config.yaml
head_dim: 128
activation: "tanh_gelu"
norm: "layernorm"
positions: "learned"
attn_scale: 0.0884
bias: "qkv"
init_std_qkv: 0.0375
optimizer: "adam_variant"
lr: 0.00135
grad_clip: 1.0
warmup_steps: 239
schedule: "wsd"
batch_tokens: 131072
doc_mask: true
Each number is 50 + 10 x the weight over the matrix's rms, rounded and kept within 0 to 99. Layers, rows and columns count from 0.

# layer 2 attention output (transposed), 256x384, rms 0.0416, rows 183-210, columns 0-127
58 52 44 41 56 55 57 63 64 46 65 49 43 31 54 58 66 49 54 52 41 74 49 59 52 62 56 58 36 39 54 70 57 44 34 59 64 60 58 40 49 47 61 43 59 65 39 59 43 57 47 41 45 37 44 53 45 56 64 39 73 44 57 59 46 33 53 74 47 37 37 57 50 71 59 41 41 54 52 43 39 51 59 37 51 49 59 49 45 53 51 51 49 67 50 55 46 68 74 47 37 68 49 70 43 39 69 56 54 56 57 39 40 55 47 53 46 48 40 36 45 44 49 33 52 42 57 57
55 46 46 38 50 41 56 30 58 38 46 56 50 39 69 47 52 51 46 48 62 51 55 52 52 52 35 59 44 70 55 53 65 46 55 51 40 56 36 38 44 52 58 54 47 12 51 65 29 55 58 54 51 29 50 58 62 66 13 50 44 46 37 48 28 42 51 46 58 44 29 45 41 54 45 53 62 44 56 79 49 40 50 45 46 48 42 50 50 65 46 50 45 69 50 58 55 37 38 83 43 38 59 61 42 65 70 64 67 47 27 61 40 46 57 53 41 66 59 73 53 40 65 74 47 05 59 46
48 36 54 41 53 36 48 52 43 32 53 51 52 58 17 39 52 44 57 65 55 42 45 42 49 38 46 29 51 64 42 39 38 73 48 41 48 28 56 66 50 58 42 34 57 56 54 30 60 48 49 57 71 61 45 52 52 42 72 70 53 70 55 32 56 69 41 31 44 81 64 45 64 45 41 48 38 47 56 23 45 42 44 63 53 39 54 70 57 48 73 69 49 32 49 39 49 44 36 09 60 51 51 25 65 61 51 45 46 30 41 40 64 53 50 33 44 59 63 63 50 56 53 41 49 72 52 54
51 64 49 39 32 52 45 45 45 38 48 47 65 51 33 43 62 43 44 65 46 54 51 45 35 53 45 47 47 40 51 44 55 61 57 48 49 49 74 64 44 39 61 52 67 75 61 41 74 50 48 61 51 47 42 47 38 55 51 62 63 48 35 50 52 69 32 34 41 49 51 47 51 44 47 59 43 49 50 43 53 57 42 61 63 41 65 49 50 44 60 57 58 49 43 45 57 36 54 16 48 52 40 28 64 42 41 40 40 52 52 52 62 42 54 41 54 51 51 48 44 43 41 38 68 61 40 54
53 54 40 57 55 49 52 57 44 56 54 52 51 57 53 53 53 49 60 53 47 42 37 49 67 37 49 49 41 50 44 54 34 65 54 58 47 47 46 45 51 61 39 59 48 45 48 57 26 44 48 51 65 57 47 44 42 44 58 60 44 48 57 47 43 40 38 61 55 69 51 48 45 43 49 33 59 52 34 44 55 47 55 24 53 50 46 57 41 55 59 54 43 66 46 34 41 38 45 40 47 47 53 48 50 59 48 53 24 45 48 52 56 46 21 47 39 33 58 53 51 48 49 60 46 53 61 54
47 22 58 65 52 51 49 67 48 56 43 46 50 52 77 58 44 50 54 37 46 46 61 26 54 42 54 37 60 51 30 51 35 47 66 42 42 34 24 52 52 60 48 40 50 53 48 53 43 38 48 53 50 62 59 45 54 22 60 49 42 55 71 52 60 32 57 51 51 46 55 53 56 38 57 40 63 57 47 29 42 55 57 66 26 52 52 56 58 50 63 43 38 39 48 41 48 48 44 37 57 42 55 60 57 38 41 52 47 46 47 41 60 60 35 51 41 41 49 46 50 64 54 43 56 64 59 54
33 50 44 60 59 56 68 37 45 61 54 57 48 47 63 24 50 52 52 55 54 47 43 50 64 36 25 33 56 51 44 14 23 63 59 58 45 35 43 43 52 53 42 65 65 49 66 51 23 47 46 62 90 53 56 48 57 57 41 49 43 53 62 48 51 53 53 63 53 71 48 42 48 34 34 46 57 39 32 51 76 40 55 32 41 57 53 53 48 71 49 42 62 65 57 49 52 47 42 43 50 40 55 49 60 51 34 65 35 41 58 60 55 31 37 53 40 49 40 78 54 51 51 32 44 52 51 30
47 37 59 62 52 50 54 61 40 43 38 56 62 49 16 62 51 53 52 59 39 40 58 48 51 52 47 40 54 45 62 50 40 56 47 46 66 28 57 62 43 45 55 27 52 84 38 25 59 54 58 52 56 42 41 54 42 64 67 52 46 69 70 48 45 48 58 59 34 64 56 56 78 59 56 43 44 57 53 45 51 49 40 60 53 51 48 54 54 46 60 54 50 30 54 43 46 53 39 23 55 52 42 36 54 38 48 46 58 46 50 57 67 44 36 55 55 57 46 56 42 43 46 20 28 86 66 79
58 52 58 38 42 52 54 46 49 36 53 61 55 59 22 73 68 42 47 66 32 50 46 51 48 42 23 57 43 35 58 41 56 56 59 57 55 43 64 50 45 41 55 40 47 59 46 45 53 57 34 46 56 53 45 45 36 41 48 63 50 47 55 44 47 60 36 60 46 76 52 47 64 76 55 42 51 49 55 59 59 48 45 49 70 48 56 58 66 40 58 59 44 69 56 29 48 36 37 33 49 38 35 47 32 44 68 54 49 50 53 68 54 49 42 55 55 53 53 58 52 26 41 60 62 50 58 76
65 48 44 72 56 56 53 34 53 51 44 73 54 44 53 56 52 60 36 48 43 49 47 60 50 76 61 64 38 50 58 41 70 48 27 58 45 80 48 35 55 49 43 54 40 56 49 48 39 70 68 41 28 51 44 44 38 58 56 36 51 49 59 79 41 38 62 74 47 61 56 64 67 69 51 27 46 54 40 81 63 60 45 51 57 62 47 21 30 40 25 38 55 72 54 49 60 67 39 79 49 34 58 56 30 47 45 44 61 47 72 50 35 33 65 68 58 62 40 39 56 44 33 62 48 41 52 49
65 36 56 49 57 42 51 48 62 55 42 64 42 46 62 36 44 54 53 39 48 45 43 49 41 54 31 45 68 54 53 40 36 42 60 51 47 46 49 46 48 55 51 61 36 49 54 59 19 54 55 51 49 49 64 58 48 52 29 44 39 43 72 55 43 43 61 57 49 54 40 63 57 50 56 48 57 54 38 44 56 48 60 24 48 56 56 56 38 72 51 40 56 55 58 40 51 45 46 57 52 29 62 67 50 48 28 47 46 41 48 54 43 43 47 51 46 48 26 69 50 51 53 60 49 40 56 40
58 25 43 49 63 40 50 51 45 50 41 51 47 51 71 52 43 50 52 34 49 46 56 52 54 48 37 50 54 57 57 56 37 46 60 52 41 53 43 44 49 51 54 46 40 35 50 63 37 38 57 58 39 51 54 55 49 53 36 38 39 55 56 56 41 30 58 54 50 38 37 56 46 46 51 49 53 60 44 67 52 56 46 31 47 58 41 55 37 75 45 35 42 45 65 44 47 54 43 46 57 44 62 55 45 50 52 53 53 48 42 59 44 45 51 61 51 58 49 51 42 56 53 62 46 42 59 48
48 39 69 60 64 51 54 71 40 34 52 52 47 47 40 64 53 57 54 57 38 48 54 51 53 50 49 45 55 40 68 34 34 52 26 62 61 24 37 57 42 64 55 35 47 76 37 33 51 45 54 64 61 57 48 44 44 49 73 61 57 60 68 37 52 51 44 56 49 75 48 42 75 54 56 34 54 57 49 34 49 48 58 52 47 60 59 63 30 44 53 47 43 51 45 32 49 50 36 19 41 40 43 57 65 48 62 50 41 48 52 60 54 40 33 34 50 52 47 47 46 51 61 39 43 51 53 47
46 51 59 45 61 61 63 64 56 64 48 39 41 54 74 64 44 56 51 37 49 57 52 50 63 40 43 53 57 37 40 50 35 45 49 60 59 38 37 45 46 64 46 56 43 37 46 66 40 44 42 46 52 48 61 45 57 45 40 46 46 44 49 36 56 41 55 62 56 24 35 40 44 51 58 55 57 54 58 40 56 45 60 33 27 63 47 56 51 55 41 36 44 60 45 53 46 60 65 74 43 58 44 82 39 53 68 52 43 68 53 61 42 62 40 44 48 39 48 42 48 58 58 58 42 42 50 42
49 48 54 58 48 52 67 62 46 53 41 50 40 58 55 53 59 51 60 39 30 55 37 41 59 39 49 47 56 59 41 61 47 61 47 48 45 54 32 44 47 49 31 60 46 45 44 61 37 41 48 34 67 53 48 43 48 41 55 57 41 56 48 68 58 44 53 62 58 39 51 30 43 41 46 36 66 57 36 47 69 46 39 41 49 53 57 41 41 68 48 42 33 57 49 40 36 57 49 43 51 56 48 54 36 45 64 41 49 58 62 40 52 56 21 56 59 52 64 43 50 51 70 51 62 53 51 52
64 60 33 48 49 36 57 38 48 40 47 67 57 55 28 56 48 44 33 58 46 45 59 54 48 45 28 58 47 47 33 53 60 61 46 55 43 73 59 43 51 42 50 50 51 25 53 70 42 60 55 26 48 36 47 41 43 51 53 51 57 53 44 60 49 59 42 59 46 60 45 54 58 78 50 52 36 41 66 68 47 49 46 58 60 52 39 49 71 39 51 59 51 55 53 52 54 47 41 60 57 49 49 40 21 70 64 47 56 51 46 43 49 58 67 68 44 52 50 57 48 33 45 59 57 34 71 84
47 64 61 61 36 54 40 50 51 63 46 47 56 63 59 27 57 53 62 55 65 53 49 51 43 60 51 47 58 61 54 54 49 57 55 55 57 43 56 53 66 47 63 60 47 60 59 59 40 44 45 49 44 44 35 51 50 40 55 47 43 36 40 47 44 59 45 34 51 39 45 53 42 42 42 54 42 43 37 38 68 63 33 43 50 51 59 17 70 46 77 52 57 49 54 57 28 43 54 46 41 43 52 40 63 46 20 44 50 53 52 40 65 65 46 37 58 41 53 52 56 50 42 50 56 64 30 48
57 38 33 59 53 44 51 32 39 43 35 58 59 63 24 63 45 45 48 52 43 54 50 46 41 53 32 61 39 43 68 40 58 68 61 57 39 60 57 47 54 26 40 33 57 49 50 45 66 48 54 46 38 58 41 38 46 56 56 47 58 50 51 57 51 58 50 49 38 54 58 43 44 44 39 39 48 56 53 73 50 48 38 59 60 43 37 48 60 46 38 41 51 37 62 59 55 55 38 55 59 54 56 31 44 51 57 54 65 54 56 55 44 40 54 72 65 62 60 43 52 43 46 51 59 67 64 65
52 42 65 65 55 63 45 39 46 56 46 58 52 62 18 54 36 54 45 56 53 50 52 44 63 58 34 50 46 56 50 49 44 65 62 54 55 37 50 52 59 50 52 43 57 49 50 49 49 52 46 55 58 43 32 37 44 52 62 48 50 45 62 43 45 64 50 42 42 47 64 50 57 52 53 46 37 47 52 47 55 53 41 82 63 47 46 43 80 47 70 48 53 43 57 64 50 54 44 64 51 61 50 36 63 43 37 57 56 56 63 43 67 64 57 64 51 52 49 68 50 42 38 39 39 82 72 74
58 67 53 35 44 53 50 55 74 49 72 40 34 54 53 61 61 42 42 51 51 59 59 47 62 51 59 59 51 38 36 72 61 40 46 45 56 56 61 46 49 53 53 49 51 31 45 69 45 55 48 39 50 30 53 53 53 48 47 42 64 40 44 44 53 45 47 53 56 23 46 57 38 75 70 68 39 41 70 45 42 53 56 65 53 46 54 49 70 41 68 52 49 57 40 66 49 53 70 77 48 66 48 59 37 51 67 52 56 53 42 38 46 75 66 54 42 42 48 42 49 44 45 49 51 28 52 64
41 65 52 45 34 47 47 43 52 54 34 39 50 54 54 42 37 49 43 43 61 50 46 62 37 57 49 54 49 53 58 62 69 54 48 46 54 57 61 50 57 53 53 61 47 43 56 65 68 48 47 46 28 46 49 57 53 52 28 41 59 43 21 42 52 76 45 24 53 29 35 56 34 43 41 75 50 42 53 50 42 53 43 55 52 52 47 37 52 49 49 53 60 33 49 71 48 51 53 61 48 57 47 49 56 56 38 43 57 56 43 47 50 58 65 38 62 54 56 44 55 54 56 54 59 35 31 38
24 34 58 45 28 53 48 56 38 45 53 52 63 40 41 66 52 64 51 60 43 49 39 52 52 49 67 44 53 46 50 52 53 51 36 49 63 45 51 61 48 48 46 43 42 75 51 29 62 44 45 52 57 68 43 50 57 56 65 53 55 56 51 45 59 61 62 46 53 48 65 47 54 35 51 48 53 63 43 49 51 43 48 63 62 56 54 52 24 45 46 63 54 43 52 48 49 53 37 33 44 55 31 34 57 37 38 32 43 46 58 48 68 37 33 41 63 36 62 35 56 51 50 38 47 74 50 52
42 41 51 49 46 59 62 53 38 50 53 40 54 62 74 47 29 47 51 43 50 44 64 46 72 38 43 42 59 40 39 45 36 38 74 42 50 40 20 50 48 55 46 56 45 30 49 53 54 52 43 66 71 49 61 46 56 45 17 44 34 48 58 54 50 36 58 60 57 34 58 51 43 31 68 58 60 50 42 64 52 47 58 55 42 51 42 54 60 78 41 33 52 54 41 56 50 44 45 75 54 48 47 60 51 50 49 61 53 62 46 66 56 45 42 68 35 35 45 59 47 54 64 44 47 49 58 41
45 59 22 38 56 55 62 40 66 50 56 53 50 51 63 54 44 41 47 56 53 72 48 59 52 36 45 62 42 42 53 45 56 50 59 58 38 56 54 40 49 32 39 60 56 28 59 53 46 48 50 49 54 45 67 40 45 49 38 29 47 38 50 58 46 37 44 81 55 53 47 54 35 59 46 52 45 46 51 73 72 46 49 28 48 62 50 45 54 53 29 35 43 76 44 48 48 48 53 92 46 42 54 60 33 52 61 60 48 59 61 67 45 49 48 73 48 42 51 50 50 32 44 63 63 36 57 56
45 58 39 24 44 63 51 47 57 57 70 45 47 51 43 70 52 32 49 71 37 66 46 76 39 48 46 58 48 22 83 41 57 46 59 55 54 48 75 53 46 39 47 55 46 75 42 29 75 50 32 47 35 60 66 52 36 49 57 38 62 34 47 44 64 57 57 55 55 50 43 52 43 65 51 66 36 56 61 43 49 53 44 38 46 44 50 62 44 39 24 49 54 49 42 47 48 54 71 52 39 68 37 50 44 42 68 56 43 65 61 71 45 38 54 55 65 59 37 35 59 43 42 50 64 48 38 43
53 46 37 57 62 50 62 64 59 61 43 57 47 51 72 46 55 49 63 45 48 55 41 48 64 46 57 48 51 61 42 64 49 45 44 41 46 58 41 41 52 58 40 54 46 41 43 65 27 41 55 46 55 39 53 51 56 54 50 37 43 47 61 53 42 23 60 66 57 39 45 49 42 45 58 38 54 62 45 59 63 45 43 27 41 54 54 37 43 59 53 47 39 58 46 52 40 57 56 65 47 46 63 61 52 44 47 43 45 48 56 35 45 70 34 54 48 38 55 52 46 52 57 54 44 55 63 65
55 50 47 46 46 58 47 42 42 55 54 52 50 58 37 67 28 53 54 48 47 50 53 60 57 47 41 57 35 40 57 53 58 52 52 45 52 52 57 45 60 36 47 38 40 38 38 31 60 42 43 57 39 53 37 32 42 57 47 40 52 42 57 34 44 51 48 50 49 41 67 48 44 50 54 50 42 47 54 62 43 51 54 66 71 47 30 42 70 37 43 52 54 38 50 61 60 50 48 83 52 60 44 32 51 52 58 67 51 49 56 57 48 52 59 67 55 37 53 44 51 62 34 57 34 49 61 53
55 57 56 52 44 46 43 50 39 61 38 59 50 71 40 46 44 44 58 41 45 37 37 55 48 42 21 43 49 68 53 46 32 55 67 53 54 42 43 49 49 62 52 61 40 41 55 57 50 29 49 57 47 50 39 58 47 53 42 61 31 55 54 33 44 73 38 35 51 64 52 45 51 38 50 48 55 40 44 48 52 45 50 38 54 49 49 48 61 60 75 48 43 27 51 43 43 27 35 40 55 46 52 45 59 69 48 57 42 48 38 63 56 45 38 29 50 50 59 53 53 50 58 69 50 55 53 39
# layer 2 attention value, 256x384, rms 0.0517, rows 184-210, columns 0-127
48 60 50 50 23 47 39 66 66 83 61 35 43 45 45 56 57 66 67 60 49 57 53 61 50 50 53 61 44 58 41 43 32 76 48 48 40 57 69 63 51 51 36 48 42 45 51 23 46 41 36 47 40 57 64 33 45 54 58 31 62 30 60 44 56 52 67 60 50 44 76 52 55 37 58 61 51 62 41 48 49 70 66 51 41 61 58 59 54 31 58 57 64 59 40 44 47 55 68 28 47 54 53 53 59 49 43 51 59 38 42 54 45 46 59 21 48 47 49 51 46 55 48 44 27 57 50 59
39 49 43 58 30 77 50 19 53 40 45 40 47 47 54 80 52 47 48 53 48 47 58 48 55 41 55 54 45 39 54 60 32 55 44 62 48 41 62 27 42 53 58 50 40 47 46 71 70 48 53 50 18 38 54 34 41 48 51 27 57 68 52 52 44 48 56 48 55 44 34 34 35 44 36 63 62 42 49 68 50 42 36 42 41 39 57 49 40 54 54 43 54 50 44 49 28 56 39 79 52 50 54 68 37 57 49 40 51 59 43 61 34 43 61 65 58 79 54 33 50 32 50 31 58 48 56 52
24 48 47 50 60 56 38 44 46 45 54 61 52 42 55 57 42 58 38 55 48 61 39 49 52 47 60 64 42 63 40 57 54 48 48 44 49 56 41 23 55 50 45 52 48 48 50 58 53 64 59 54 43 50 50 42 49 53 34 51 33 70 38 50 55 44 50 52 50 38 42 47 51 55 42 45 49 48 57 47 50 44 52 55 42 33 41 46 50 48 51 36 49 41 39 58 50 51 42 59 69 59 41 46 40 59 41 53 44 52 48 47 43 75 62 50 55 51 63 64 50 61 46 54 34 41 49 40
42 44 46 31 51 67 50 47 57 42 42 43 56 46 57 42 45 51 53 53 50 50 53 60 53 62 46 47 41 27 62 45 60 58 43 44 48 56 40 60 56 55 51 56 54 47 37 30 74 45 75 54 41 50 48 55 46 46 51 53 42 45 42 47 46 47 51 35 64 39 47 40 51 43 63 56 42 57 49 73 50 30 50 42 49 46 59 42 66 39 39 49 45 30 52 39 56 65 34 55 52 60 45 51 47 53 53 45 48 65 62 36 46 65 52 48 50 60 50 44 46 47 51 33 77 38 43 60
49 57 52 33 63 52 61 40 56 41 46 49 53 52 36 35 66 42 38 45 51 43 55 60 62 57 45 57 49 37 75 29 51 50 50 44 45 51 57 51 52 37 50 55 43 47 50 74 60 48 55 61 58 32 43 61 55 39 63 51 46 50 37 54 53 49 33 65 44 69 47 46 47 61 37 48 40 45 56 52 63 50 26 39 71 45 54 43 31 73 43 44 47 51 46 39 50 63 57 52 51 39 59 40 63 48 69 54 44 60 41 43 53 37 53 60 46 45 40 48 45 50 53 43 64 48 47 66
50 53 50 50 57 38 40 49 46 39 39 27 58 59 49 64 30 54 52 60 54 47 36 50 42 68 43 50 48 49 55 62 46 66 51 58 62 50 46 56 59 46 45 32 34 51 50 36 36 51 55 59 54 48 35 42 58 47 34 36 42 67 49 50 52 65 51 56 48 22 40 52 51 61 62 50 46 57 50 56 49 37 47 38 52 53 42 43 34 41 62 57 58 43 70 40 44 45 43 56 57 65 50 61 56 48 44 38 53 53 43 50 46 35 66 36 59 63 47 53 44 40 50 44 59 30 45 66
41 66 48 58 28 60 52 53 35 56 35 60 39 65 41 60 50 38 47 48 46 47 53 41 62 47 55 48 54 63 44 61 47 42 59 41 48 55 52 31 58 40 61 59 43 52 44 91 53 48 38 34 48 45 47 38 48 45 45 55 52 64 46 52 43 44 34 54 58 60 36 43 41 65 42 47 48 52 64 38 55 53 54 45 32 53 51 42 43 62 46 60 46 48 35 59 44 58 38 79 65 60 43 59 37 50 50 53 52 57 46 30 43 34 48 60 54 52 53 49 54 33 45 49 45 51 42 36
44 63 44 52 26 61 49 35 42 61 51 55 53 46 62 25 61 62 54 55 52 60 56 54 51 45 61 47 49 47 35 56 44 44 59 47 41 43 42 52 50 54 53 68 41 41 48 58 57 48 47 33 44 52 56 51 52 57 66 48 47 66 33 45 58 43 78 48 56 36 48 45 51 39 71 56 54 47 43 46 35 38 47 65 30 51 43 40 51 38 42 46 50 26 34 59 38 61 41 62 89 60 54 48 22 56 38 49 54 50 47 23 51 48 47 61 45 66 58 46 57 48 44 36 35 52 53 43
50 47 43 56 40 48 61 61 44 61 51 71 57 53 52 20 35 62 44 59 50 42 46 63 60 61 54 53 60 30 33 64 48 53 67 35 57 41 56 54 61 56 45 49 58 53 53 52 36 44 39 52 89 51 43 55 56 65 52 63 58 33 39 48 65 60 49 56 56 50 47 59 48 66 61 42 60 46 44 32 55 50 58 47 53 58 39 52 67 36 39 68 44 47 51 50 49 52 74 29 46 42 43 51 19 50 18 53 52 47 53 24 66 55 45 42 55 62 49 49 45 39 35 54 48 46 49 41
55 43 44 49 42 39 69 52 61 56 51 23 57 48 53 36 45 59 42 47 47 35 52 35 54 50 54 37 54 47 49 65 39 43 43 53 55 46 55 61 47 45 34 35 52 57 51 44 54 46 49 44 52 55 40 55 47 48 64 50 55 52 45 45 53 63 56 61 49 55 39 64 53 57 44 57 45 44 38 51 48 58 33 46 62 48 43 56 59 49 55 51 58 60 43 64 51 53 42 54 55 58 50 45 58 48 50 44 54 44 49 47 59 55 62 31 57 70 39 56 50 43 53 42 38 39 54 44
49 44 55 50 37 42 48 58 51 57 63 46 53 63 35 43 61 50 52 52 43 56 59 58 50 48 52 35 70 40 45 70 44 53 57 44 42 61 55 60 62 42 39 58 45 57 48 43 61 44 48 49 65 45 51 56 53 48 62 49 74 49 55 41 49 62 68 61 47 49 63 47 58 57 47 54 55 54 44 35 44 60 40 43 51 74 39 40 49 48 60 46 53 51 42 50 35 45 56 50 45 51 60 55 58 53 57 63 48 35 59 52 47 47 65 35 54 46 49 49 45 51 48 58 39 55 53 43
65 57 48 40 33 58 52 18 61 59 36 47 34 62 49 42 61 33 49 47 51 49 52 41 57 52 45 46 65 47 44 67 50 45 48 43 57 56 62 47 44 44 60 53 46 38 53 65 56 47 41 58 51 42 53 49 54 49 41 47 47 49 49 46 55 58 42 44 46 42 58 45 40 50 47 59 55 50 61 55 47 57 54 49 53 44 44 45 61 50 35 49 49 32 55 52 47 57 40 56 46 47 56 36 49 52 70 51 43 52 38 32 56 35 47 53 55 58 44 35 59 34 53 47 78 46 60 52
69 56 46 46 58 46 46 39 46 38 46 36 58 51 46 64 49 55 56 53 40 50 64 45 49 57 40 49 59 56 72 21 59 48 40 47 53 50 53 62 49 45 50 51 49 59 52 34 37 41 50 46 38 53 43 58 59 29 69 70 55 54 50 58 63 52 57 44 48 65 54 58 60 31 60 53 45 48 56 43 45 62 30 68 64 53 56 42 49 49 49 69 53 47 46 46 57 49 38 55 39 40 52 33 79 46 59 57 44 62 49 46 51 30 43 41 50 20 41 64 46 61 57 34 58 54 58 53
64 70 47 50 51 61 42 53 52 56 55 39 55 54 41 39 56 47 64 47 58 55 63 56 50 55 54 39 75 41 59 47 48 60 49 55 48 49 52 39 53 56 57 60 57 51 56 37 62 31 44 41 50 54 39 35 48 44 59 60 65 52 52 47 61 41 32 39 51 41 60 58 56 53 66 63 55 50 63 51 45 35 34 51 43 49 50 39 50 32 51 54 54 38 48 44 57 50 33 49 51 40 59 33 62 55 58 36 48 57 36 54 42 29 56 43 37 33 53 50 59 56 59 51 52 58 47 61
28 69 52 44 38 58 52 60 49 53 53 73 47 40 56 62 45 73 47 44 47 57 50 63 36 46 56 53 40 61 35 38 41 63 51 53 49 53 42 42 60 43 54 77 54 60 53 25 53 43 45 31 52 53 55 39 49 47 48 51 32 42 42 59 46 46 73 39 49 35 44 50 46 42 64 56 60 45 47 30 46 58 46 50 16 64 62 45 60 42 62 63 50 41 38 53 45 48 56 46 50 54 48 63 45 51 43 69 50 47 57 43 51 57 32 50 42 67 41 52 45 39 37 49 26 55 44 36
60 43 39 57 65 53 57 59 49 46 59 48 45 33 48 57 38 33 52 64 61 50 44 51 55 53 59 62 52 39 47 54 46 51 50 44 44 50 38 46 47 62 41 39 48 50 54 48 47 54 64 43 62 61 48 54 51 42 54 60 52 62 40 62 40 35 45 58 45 58 45 63 52 60 54 40 56 47 55 38 60 43 44 52 55 52 48 51 36 51 43 32 38 60 43 55 69 60 56 46 44 31 49 36 40 51 62 30 55 47 52 57 60 35 48 48 51 64 54 50 39 61 48 68 56 37 48 50
52 41 52 57 37 65 45 44 51 61 61 77 51 50 48 44 39 63 42 47 49 50 51 51 47 45 43 53 40 55 49 75 44 50 51 47 54 41 41 50 45 42 53 65 50 57 48 61 49 39 40 47 71 50 52 44 35 56 43 56 60 64 49 55 56 57 54 40 59 36 48 54 49 79 54 48 46 54 42 25 43 49 58 46 28 64 43 50 43 39 56 69 48 51 47 49 48 30 54 50 77 53 50 57 32 46 49 36 54 34 38 52 51 51 39 42 47 47 59 73 51 58 47 54 49 47 47 50
63 50 45 56 39 49 55 52 43 49 56 50 55 67 43 51 52 60 52 46 57 47 52 48 51 55 50 52 32 49 63 46 50 48 40 47 43 56 53 43 43 50 51 67 35 39 48 67 35 54 49 39 53 42 54 49 50 53 43 36 47 70 55 66 51 43 32 54 56 56 24 33 50 49 44 43 51 43 57 42 49 32 42 29 45 48 57 39 46 50 45 60 48 37 45 42 45 47 64 51 57 39 56 60 32 38 62 48 42 56 35 39 47 12 49 51 52 49 58 63 45 55 51 48 62 46 47 48
27 69 56 52 49 36 52 61 53 43 61 55 57 30 46 69 58 66 52 47 51 59 64 61 38 44 44 50 49 52 45 17 49 48 45 45 58 39 62 52 52 48 51 64 58 41 53 36 45 54 44 47 19 50 56 54 62 53 51 47 28 32 54 56 52 39 47 51 55 56 61 49 49 46 40 54 61 54 43 54 53 64 48 53 34 44 47 53 39 52 60 54 48 54 52 38 66 44 66 46 33 37 44 50 63 48 42 67 51 65 50 56 54 38 42 62 56 52 50 55 50 51 44 62 44 51 46 49
58 49 61 51 73 52 45 55 55 53 62 52 49 30 38 61 47 50 52 54 54 56 53 46 56 51 60 50 47 73 40 62 43 60 56 56 46 60 42 39 46 53 49 44 70 45 56 18 44 55 58 56 41 51 57 38 43 44 53 56 41 49 57 63 56 51 62 54 41 56 54 53 48 47 54 54 48 61 49 32 62 70 48 69 38 66 47 61 56 49 49 48 49 62 50 45 65 47 51 50 46 36 43 50 52 51 57 53 57 42 57 75 40 66 38 50 52 28 51 55 47 56 48 54 50 58 57 44
72 42 50 61 74 50 52 34 45 53 34 45 42 64 46 40 58 49 42 42 41 35 40 53 63 51 51 53 48 60 47 57 34 55 49 60 58 48 56 38 39 52 45 39 49 49 43 68 43 48 48 61 49 49 48 44 57 40 32 60 51 50 49 53 48 49 34 57 54 41 48 52 38 50 53 55 43 37 63 53 56 43 57 54 43 59 41 52 51 58 48 55 42 39 47 46 50 46 25 72 55 44 50 51 36 48 54 41 53 30 42 42 45 63 59 65 61 31 55 44 55 42 44 48 65 39 52 46
48 51 51 37 60 48 41 60 51 57 45 47 45 65 31 35 52 59 40 50 55 48 68 49 49 64 39 48 35 50 67 61 68 70 49 49 55 56 51 51 64 45 40 62 57 58 39 49 37 45 61 56 53 42 43 55 53 37 68 39 58 67 48 40 39 57 49 59 49 55 50 49 56 43 47 40 47 39 63 56 49 54 27 40 52 52 60 39 38 56 52 77 52 54 48 40 45 47 55 37 47 53 61 57 74 42 66 74 48 56 55 54 49 40 54 44 47 44 46 63 48 54 48 56 48 38 52 45
67 52 58 50 51 49 65 61 49 46 62 48 60 56 39 39 41 67 48 48 47 45 53 52 40 54 58 49 51 32 31 50 60 51 53 50 39 62 46 51 48 48 52 54 55 56 52 32 35 54 33 41 74 55 38 61 50 37 63 43 49 69 48 46 47 53 65 54 43 40 44 46 58 50 66 45 37 44 52 49 47 50 66 60 44 59 50 26 48 41 48 50 54 42 51 62 51 41 65 28 43 52 50 51 58 41 32 56 60 57 56 51 55 44 54 27 48 56 51 60 47 51 64 50 30 47 49 56
62 47 51 76 56 46 47 52 64 44 46 58 69 46 50 31 37 55 44 42 38 37 52 39 55 53 46 32 43 64 49 48 64 32 40 54 46 45 39 54 46 50 61 30 60 44 57 60 27 59 42 41 62 49 53 64 64 67 62 60 52 62 43 63 52 41 62 44 43 34 53 44 60 60 56 50 42 61 40 59 24 50 64 72 39 43 52 46 51 49 60 38 59 48 39 73 49 37 36 48 53 63 44 42 52 52 38 64 53 49 37 46 43 78 48 61 51 29 46 59 48 61 48 62 36 52 48 35
43 55 58 44 40 46 52 56 54 45 53 33 55 48 48 58 48 54 54 43 63 68 59 56 45 59 55 45 56 40 52 28 66 66 52 43 53 44 49 54 48 53 54 55 51 39 45 49 40 36 41 41 53 66 48 53 53 35 46 63 49 36 53 57 48 61 30 34 46 63 68 54 56 57 48 43 48 53 53 64 55 43 51 60 75 60 55 48 59 50 48 47 50 39 46 58 60 50 54 41 31 42 53 46 54 46 63 47 44 43 58 49 47 22 48 30 59 50 57 48 54 57 46 39 60 51 44 67
47 37 65 57 49 60 51 50 41 40 49 73 55 47 45 33 55 51 40 43 49 46 51 49 42 46 56 54 38 35 63 65 49 54 52 53 45 43 36 53 51 60 45 50 48 41 45 45 34 62 58 48 53 40 45 53 55 50 46 49 48 45 49 52 46 50 47 42 57 49 31 44 52 55 54 41 51 46 42 36 50 48 61 49 35 67 58 42 54 56 46 72 55 60 59 55 55 32 67 48 56 49 55 66 40 52 52 44 50 49 48 38 39 44 42 59 45 41 49 48 58 66 55 51 63 37 46 49
40 42 50 50 52 72 58 43 48 51 55 50 44 52 44 55 36 28 42 50 53 56 53 45 50 51 60 50 38 56 52 47 58 55 48 49 44 46 48 52 46 54 52 54 48 54 48 48 61 36 62 49 41 45 48 52 44 41 60 35 59 58 50 48 51 47 67 42 45 49 35 36 47 50 56 67 46 59 41 51 37 59 34 51 52 65 61 55 58 34 45 53 45 51 52 49 53 56 49 46 61 50 48 64 66 58 66 37 52 68 54 65 48 65 52 41 49 60 43 33 43 52 48 23 51 53 54 55